config.toml
rope_base = 24200.0
attn_scale = 0.125
doc_mask = false
Each number is 128 + 32 x the weight over its row's rms, rounded and kept within 0 to 255. Layers, rows and columns count from 0. The size above them is the row's rms in percent of the matrix's.

# layer 10 attention output (transposed), 192x192, rms 0.0998, rows 59-63,123-127,186-191, columns 96-143
size [105  97  97  98  98 100  95  99 104  82  96 106 104 107  87 102]
[[  9 196 164 128 156 150 123 177 141 114 129  87 143 140 131 144  68 153 116  92 144 148  99 183 114 107 100  89 194 139 106 105 128  39 125  95 119 147 163 165 122 161 125  91 111 132 167 135]
 [120 195 121  95 112 136 119 139 136  81 132 137 180 161 185 154 136 195 126 145 136  90 158 188  99 111 155 106 126  93 169  86 123 113  86 171 132 120  82 150 113 101  95 107 141 130 137 125]
 [128 121 145 146  87 106 126 155 175 162 124 110 101 138 137 157  79 166 126 115 187 168 155  70 163 107 165 127 152 125 100 105 155 146  63 106  65 120 157 110  92 113  85 134 145 138 157 109]
 [131 156  89 183 138  73 139 147 108 133 145 160 150 160  73 123 133 116 123  99  99 156 134  85 102 147 137 158 126 141 166 150 144 153 121  95 140  80  97 121 199 110 128 181 169 108 167 181]
 [188 158  81  78  95 114 128 174 119 179 133 140 116  89 145 130 112 108 146 149 137 117 129  87  98 118 138  96 153  59 118  89 151 116  94 134 116  88 137 180 147 147  81 127 129  63 149 133]
 [ 89 157  83 111 147 164  78 129 144 112 132 126 234 148 117 117 147 172 138 214 100 121 162 101 144 129  71 129 147 120 167 111 104 132 141 135 155 146 128 107 133 120  75 130 133  74 135 202]
 [121 167 121  81 105 107 121  69 149  81 113 121 180 159 199 163 163 101 193 179 122 120 136  89 134 174 118 108  90 109 105 129 105 134 120 121 116  94  91 180 101  65 115 109  66 144  94 181]
 [127 170 175 139 113 137 126 134 108  84 140 134  39 131 103 139 136 129 119 109 205 156 145  69 176  93 110 120 151 164 153  74 206 142 115  86 140  81 126 137 147 143 123 132 103 116 174 113]
 [ 94 139 167 113 118 107 140 189  93 159  98 111 157 136 119 135  65 108 105 116 130 153  98  96  79 117 143 139 179 143 120 119 128  78 111 108 103  67 152 139 156 144 112 196 177 127 170 177]
 [134 138 127 146 128 127 136 164 115  85 104 115  66  97 130 140 129  88 148 172 122 134  96 103 132 131 112  50 142 115 100 106 159 131  69 113 113  66 146 176 179 106 134 145 117  89 115 139]
 [ 98 151  94 153  99 143  52 113  97 105 173 150 132 153  87  87 133 119 103 119 117 142 124 147  86 157 144 119 127  83 162 104 133 124  90 180 109 153 179 127 131  94  94  85 110 166 155 144]
 [107 117 133  82 170 114 126 107 139  99 132 119 126 143 149 172 160 115 142 113 173 124 178  81 111 113 100 167 152  89 125 132 125 112 180 107 104 106 142 132 111 161 190 110  79  79 155 127]
 [ 50 145 117  79 120 108  68 104 146  84 106 100 125 124 136 128 102 130 182 169 150 135 135  77 187 135 134 130 118 144 134 159 181 123 118 138 137  83 125 126 162 134  67 155  89 139 161 157]
 [121  89 120 128  73  82 107 136 142 124 103 157  87  50 109 104 156 138 127 105 147 109 132  92 159  56 129  75 140 106 127 135 145 142 106 108 112 160 168 149 111 103 135 136 177 180 116 159]
 [160 106 127 166 164 130 163 136 137 123 143 145 140 132 127 127  98 175 143 159  67 142 105 157 115 144 111 142 130 127 139 123 101  73 102 131 100  89  94 147  98 141 140 147 139 184 168 110]
 [101 103 106 129 117 101  81 131 141 112  89 152 121  84 120 142 153  97 132 168 128 108  64  94 142 114 151  96 136 117 103 113 147 137  79 141 151  97 145 154 157 149  83 100 172 107 120 196]]
# layer 10 attention value, 64x192, rms 0.0616, rows 59-63, columns 96-143
size [103 102 102 100  99]
[[118  90 104 200 113 108 106 162 185 121  88 120 113  76 155 119 153  92 152 176 140 142 131 119 194 127 143  47 134 113 134 110 163 145 150 114  94 181 105 150 167  97 102 129  98 146 115 164]
 [142 114 116 140 127 166 127 145 169 138 108 188 173  75 171 161 167 167 124 121 164  88 118 146 167 163 136 106 158 107 112 110 109 129 161 111 127 124 148 122  93  92  97 158  26 126  83  98]
 [173 166  95 116 206 143 111 164 134 175 110 106  75 131 138 174 132 171 115 146 115 166 115  86  56 120 133 100 120 133 142 149 122 125 154 160  73 160  96  89 118 106 128 139 124  69 175 194]
 [105  91  93  86 120 174  99 161 101 136  79  64 187 156 102 116 143  55  84 104 151 110 124  84  76 150 120 131 150 164 126  54 138 154 140 103 105 206 101  95 146 170 106 132 212 128 126 120]
 [148 165 127 109 138  56  81 115 125 144 131  91 174  74 113 159 104 227 124 136  91 131 110 113 148 132 126 161 143 156 182 111 126 141 120 140 157  57 119 109 127  86 138 130 129  49 180 135]]
# layer 10 MLP gate, 512x192, rms 0.108, rows 0-14, columns 96-143
size [ 94  98  91  99  98  96  94 102 100 104  99 102 105 101  98]
[[157 147 141 167  85 126 133  69 134 100  81 179 201 148 109 113 156 132 162 137 174 146  86  47 139 160 132 100 108 157  95 153 145 127 180  95 123 101 147 135 164 159 160 135 122 181  66 177]
 [136 151 160  85 147 173 177 155 134 125 137 160 192 102 103 113 177 112 154 108 150 165 173 158  95 122 153 119 120 180 111 114 123 186 130  81  86 105 135 140 157 155 109 198 113  77 102  95]
 [113 179 124 138  87 163 134 128  89  80 157 144  81 179 164 110  53 105 170 102 120 164 157  81 113 105  90  86 113 169 134 121 166 161 114 149  95 118 111 150 160 146 115 107 129 117 103  88]
 [105  72 134 107 164  92 124 143 217 116 140 138 137 127 159  73 131  74 148 131 119 106 138 114 166  80 146 188 159 113 109 165 150 125 226 122 126 135  91 136 144 152 162 128 121 115  79 136]
 [122 134 122  89 117 118 105 117 108 123 136 102 144 156 123 158 111  63 115 164 115 153  97  97 146 149  98 131 114 140 187 129  98 188 151 158  90 111 141 184 120 128 140  85 186 183  94 123]
 [131 206  62 114  80 113 129 117 148  86  90 116 109 116 144 127 165 136 162 118 109 101 102  80  96 122  74 121 102 153 113 120 160  85 185 133 151 191 137 127 121  42 103 147 170 129 111  92]
 [119 133 213 144 108 136  71 161 128 108 105 158 127 145  93 138  98 115 148 164 179  92  90 122 204  87  66 119  56 120 164 186 128 119 102 181 104 144 171 137  80 145 116 107 128 140 149 128]
 [ 82 119 143 142 112 207 101  79 123 142 150 126  77  90 119 179 116  97  66 188 146 148 111 141 187 127  50 100  88 168 104 107 154 115 148 180 107 133 111 124 149 144 149 182 114 122 110 180]
 [140 127  84 127 132  99 151 128 142 135 181 132 124  94 135 148 128 138 135 112 128 114 144 108 131 128  99 156  81 168 107 111 169 103 145 161 122 151 101  75 154 110 119 109 126 103 116 150]
 [147 160 120 152 158 101 115 115 132 100 131 173 144 129 106  80 169 197 118 133 137  97 158 125  77 109 118 122  92 138 134 143 181  70 138 157 102 166 138 123 141 118 133 121 137 131 140 134]
 [ 77  74 107  97 128 159 112 122 103 130 128 178 128 194 141 119 132 143 130  93 175 111  71 129  87 192 124 126  86  87 164 118 211 135 185 156 118 106 124 139  77 134 165 128 112 127 126 108]
 [114  90 173  84  81 133 135 131  79 152 101 168 129 163 122 156 157 112 148 125 148 141 121 102 125 118 131  80 109  87 112  50 154 126 169 181 135 173 122 131 160 169 176 125 137 171 148 116]
 [158 114  88 127 148 101 122  91  47 123 179 166 176 134  89 146 198 166 107 102 188 130  32 127 149 158  99 146 104 124  65  97 101 184 212 122 132 142 116  81 120 125 146 183 157 136 135 188]
 [ 66 134 128 158 106 145 123 151  99 122 147 155 150 115 148 127 162 131 142 164 158 103  65 112 123  63 145 134  95 104 135 164 167 113 167 156 153 130 142 115 133 156 158 127 157  88 127 101]
 [147 162 122 114 110 162 132 144 120 154  95 126 166 137  95 111 159 107 120 122 108 171 130 155  91 127  40  74 120 137 137 101 138 165 156  80  92 158 133 159 110  90 159 142 110 159  41  90]]
# layer 10 MLP up, 512x192, rms 0.113, rows 0-13, columns 96-143
size [ 95  97  87  96  94 101  98 100  98  98  97 102 104  98]
[[ 94 129 122 186 111 167 154  78 108 119 141 145 121 103  98 196  90  57 117 144 132 142 106 171 118 147 184 167 190 133 115 163 108 102 143 108 182 125 128 129 120 165 208  79 152  99  99 193]
 [ 83 121 180  96 125 144 140 147 144 160 187 129 143 150 122 137 127 174 109 151 121 130 124 167 144 161 154  94  41 117 174 113  98  90 126 134 145 174 138 115 135 137 114 121 173 126 100 155]
 [140  64  63 147  97 144 178 118 107 137  93 139 105  93 105 107 128 149 160 130 187 103 167 155  87 136 173 109 115  84 120 128 135 170 144 124 119 114 151 130 121 112 132 137 203 106 114  99]
 [186 184 134 103 173 166 147 138 108 140 147 175 147 162  67 164 139 112 140  97 103 148 103 141  90 151 115 137 119 109 102 112 123 155  63 125 152 154 128 133 122 174 167 124 109  91 122 114]
 [100  67 142  73  86 112 113 184 114 122  86 145 197 108 150 139  10  93 148  91 150 143 104 163 125 155 125 103  87  95 136 188 115 154 156 189 124 172  81 153  82 159 115 150 137 172 171 113]
 [116 159 211 135 149  71  86 104 116 127 108 132 124 179 143 150  93 152  87 180 114 170 145 187 131 152 121 138  83 116 121 138 102 111 146 127 172 128  96 179 142 203 157 143  37  72 230 205]
 [ 83  93  72  91 105 136 103 107 125 197 122 132  92 104 151  84 115  94 129 103 100  98 166 154 155 156 102 113 148  92 117  82 117 169  87 121 118 146 211 121  50  87 111 146 111 130  95 108]
 [130 242 100 137 143 154 123  74 147 122  63 169  98 139 144 103 225 161 121  90 138  96 164 137 134 107 108 135 171  92  83 126 105 120 128 101 139 133 100 185 119 150 175 116 163 151 140 144]
 [142 125  91  75 126  83 120 166  92 124 123 132 140 115 142 119 184 161 162 141 169 159  90 165  77 133 131 136 100 106 110 143 149  97 115 130 195 159 148  89 171 170 135 118 100 127 135 126]
 [185 137 121 153 121 106 135 117  88 131 131  89 140 115 181 110 123 155 180 134 119 136 148 115 101 118 133 144 175  84 143 123 157 127 132 107 176 106 189 145 122 154 136 110 114 194 177 159]
 [117 154 104  62 134 132 166 111  75 128 106 102 137  74  93 159 126 177 165  82 128 106 169 110  90 189 137 137  81 120 200 116 176  81 125 156 113 118 124 166 116 158 122  94 180 188  99 146]
 [127 132  66 124 147  68 157 109 192 172 119 140 147 125 147 110 138 162 168 143 118  85 127 133 144 143  76  92 148  58 117 136 156 103 121 166 130 130  91 111 170 118 139 153 158 187 148 108]
 [ 60 112 165 133 104 173 136  96 135 179 100 186 137  84  97 104 124 136 136  83 150 134 124 135 143 129 168  70 151  96 132  86 106 138 113 129  68 117  69 127 131 134 135 101 135 111 146 114]
 [ 67 146 127 102 144 127 159 186 123 154 133 116  99 168 187 140 163 160 126 129 110 124 125 103 104  30 119 110 113 167 125 154 172  62 130 131  87 155 156 102 160 125 131 148 136  84 184  85]]
# layer 10 MLP down (transposed), 512x192, rms 0.104, rows 0-13, columns 96-143
size [ 98  99  88  95  94 104  94 103 100  98  96 103 103  98]
[[134 116 122 107 120 111 139 157 142 103 142 122 168 152 147 146  76 141  90 155 112 138 113 146 141 127  96 158 193  88 144 111 163 125 145 129 131 196 169 155 135 129  44 116 133 153 102  97]
 [195 163 140  95 126 142 143 145 146 138 184 114 119  98 106 188 111  80 102 221 106 112 120 166 103 142 172 115 146 138 126 103 114 141 161 126 139 175 146  76 148 100 108 145 176 131 142  51]
 [131 127 108 119 128 119 122 141 182 101 111 176 150  91 151 103 117 131 154 130 103 150  78 163  83 183  91  74 119 151 158 180 118 143 149  89  84 124  90 156 124 139 129 154 127  58  93 122]
 [ 91  92  60 135 116 138 146 144 102 109 140 176 150 129 152  99  94 146 104 186 170 111  83 153 151 114 115 122 169 100 119  92 147 160 132 151 132 115 143  66 149 155 170 119 150 101 100 173]
 [117 162 110 159 169 131 131 149  87  75  78 141 122 135 136 139 167 205 137  86 101  93 126  78 120 169 170  68  95 128  81 121 163 147 130 130 164 115 164 142 160  85 148  80  77 140 145 115]
 [175 154 135 184  93 154 124 119 139  85 120 152 167  86  81 110 117 111 173 132 124 135 101  70 147 175 195 163 154 193 102 162 142 107 123 144 141 118 171 177 153  84 156 122 141 180 114 127]
 [111  87 205 122  96 165  62  99 122 134 214 121 118 173  92 147 103 165 222 115 143 135  94 122 160  80 127 118 104 112 140 204  68 121 167 138 134 105 150 160 102 113 143 135 123 116 164  97]
 [137 131 110 117 130 181 147 134 171 153 164 161 118 145 231 144  99  69 132 113  91 150  94 114 126 148 157 126 139  61 101 101 146 151  56  85  92 154 129 132  57 137 132 107  94 194 132 105]
 [134  97 136 159  98  53 142  91 119  63 123 115 105 147 140 112 202 100 117 126 121 113 110 177  90  85  75 132 164 102  88 126 101 112 185 102 141 102 138 158 106 113 126 132 101 147  82  97]
 [145 155 207 167 115 152  77 158 133 105 155 132 195 136 111 167 169 116 154 111  80  88 150  59 159 115 100 128 127 138 103 113 116 151 134 125 158 145 126 158 155  94 194  72  79  80  91 121]
 [ 48 187 120 179  88 164 198 156 128 117 143 114 134  98 154 157 169 125  65 139 181  88 107  65 134 123 138 114 196 125 100 101 127 106 133 117 102  85 107 150 128 172 123  98 119 149 126  89]
 [152 141 125 180 165 127 103 139 120 124  57 125  50 133 115 142 240 155  45 141 112  92 151 154  76 179 180 116 117 155 108 118 138 159 130 136 165  91 138 148 133 114 147  58 129 105 129  84]
 [ 88 137 161 113  99 164 140 133 151 157 161 145 107 165  92 109  83 119 144 112  74  91  58  97  86 164 138 109 141  97 137 104 155 101 132 137 233 158 152  86 117 101 191 113 139  70 222 123]
 [129 110 191 161 164 122  54  95 128 119 151 148 149 143 172 183 112 188  78 123 121  97 152 141 130 114  85 119 100 150 122 142  98 111 140 154 110 203  86 167 127 111 107  91 108 120 119  95]]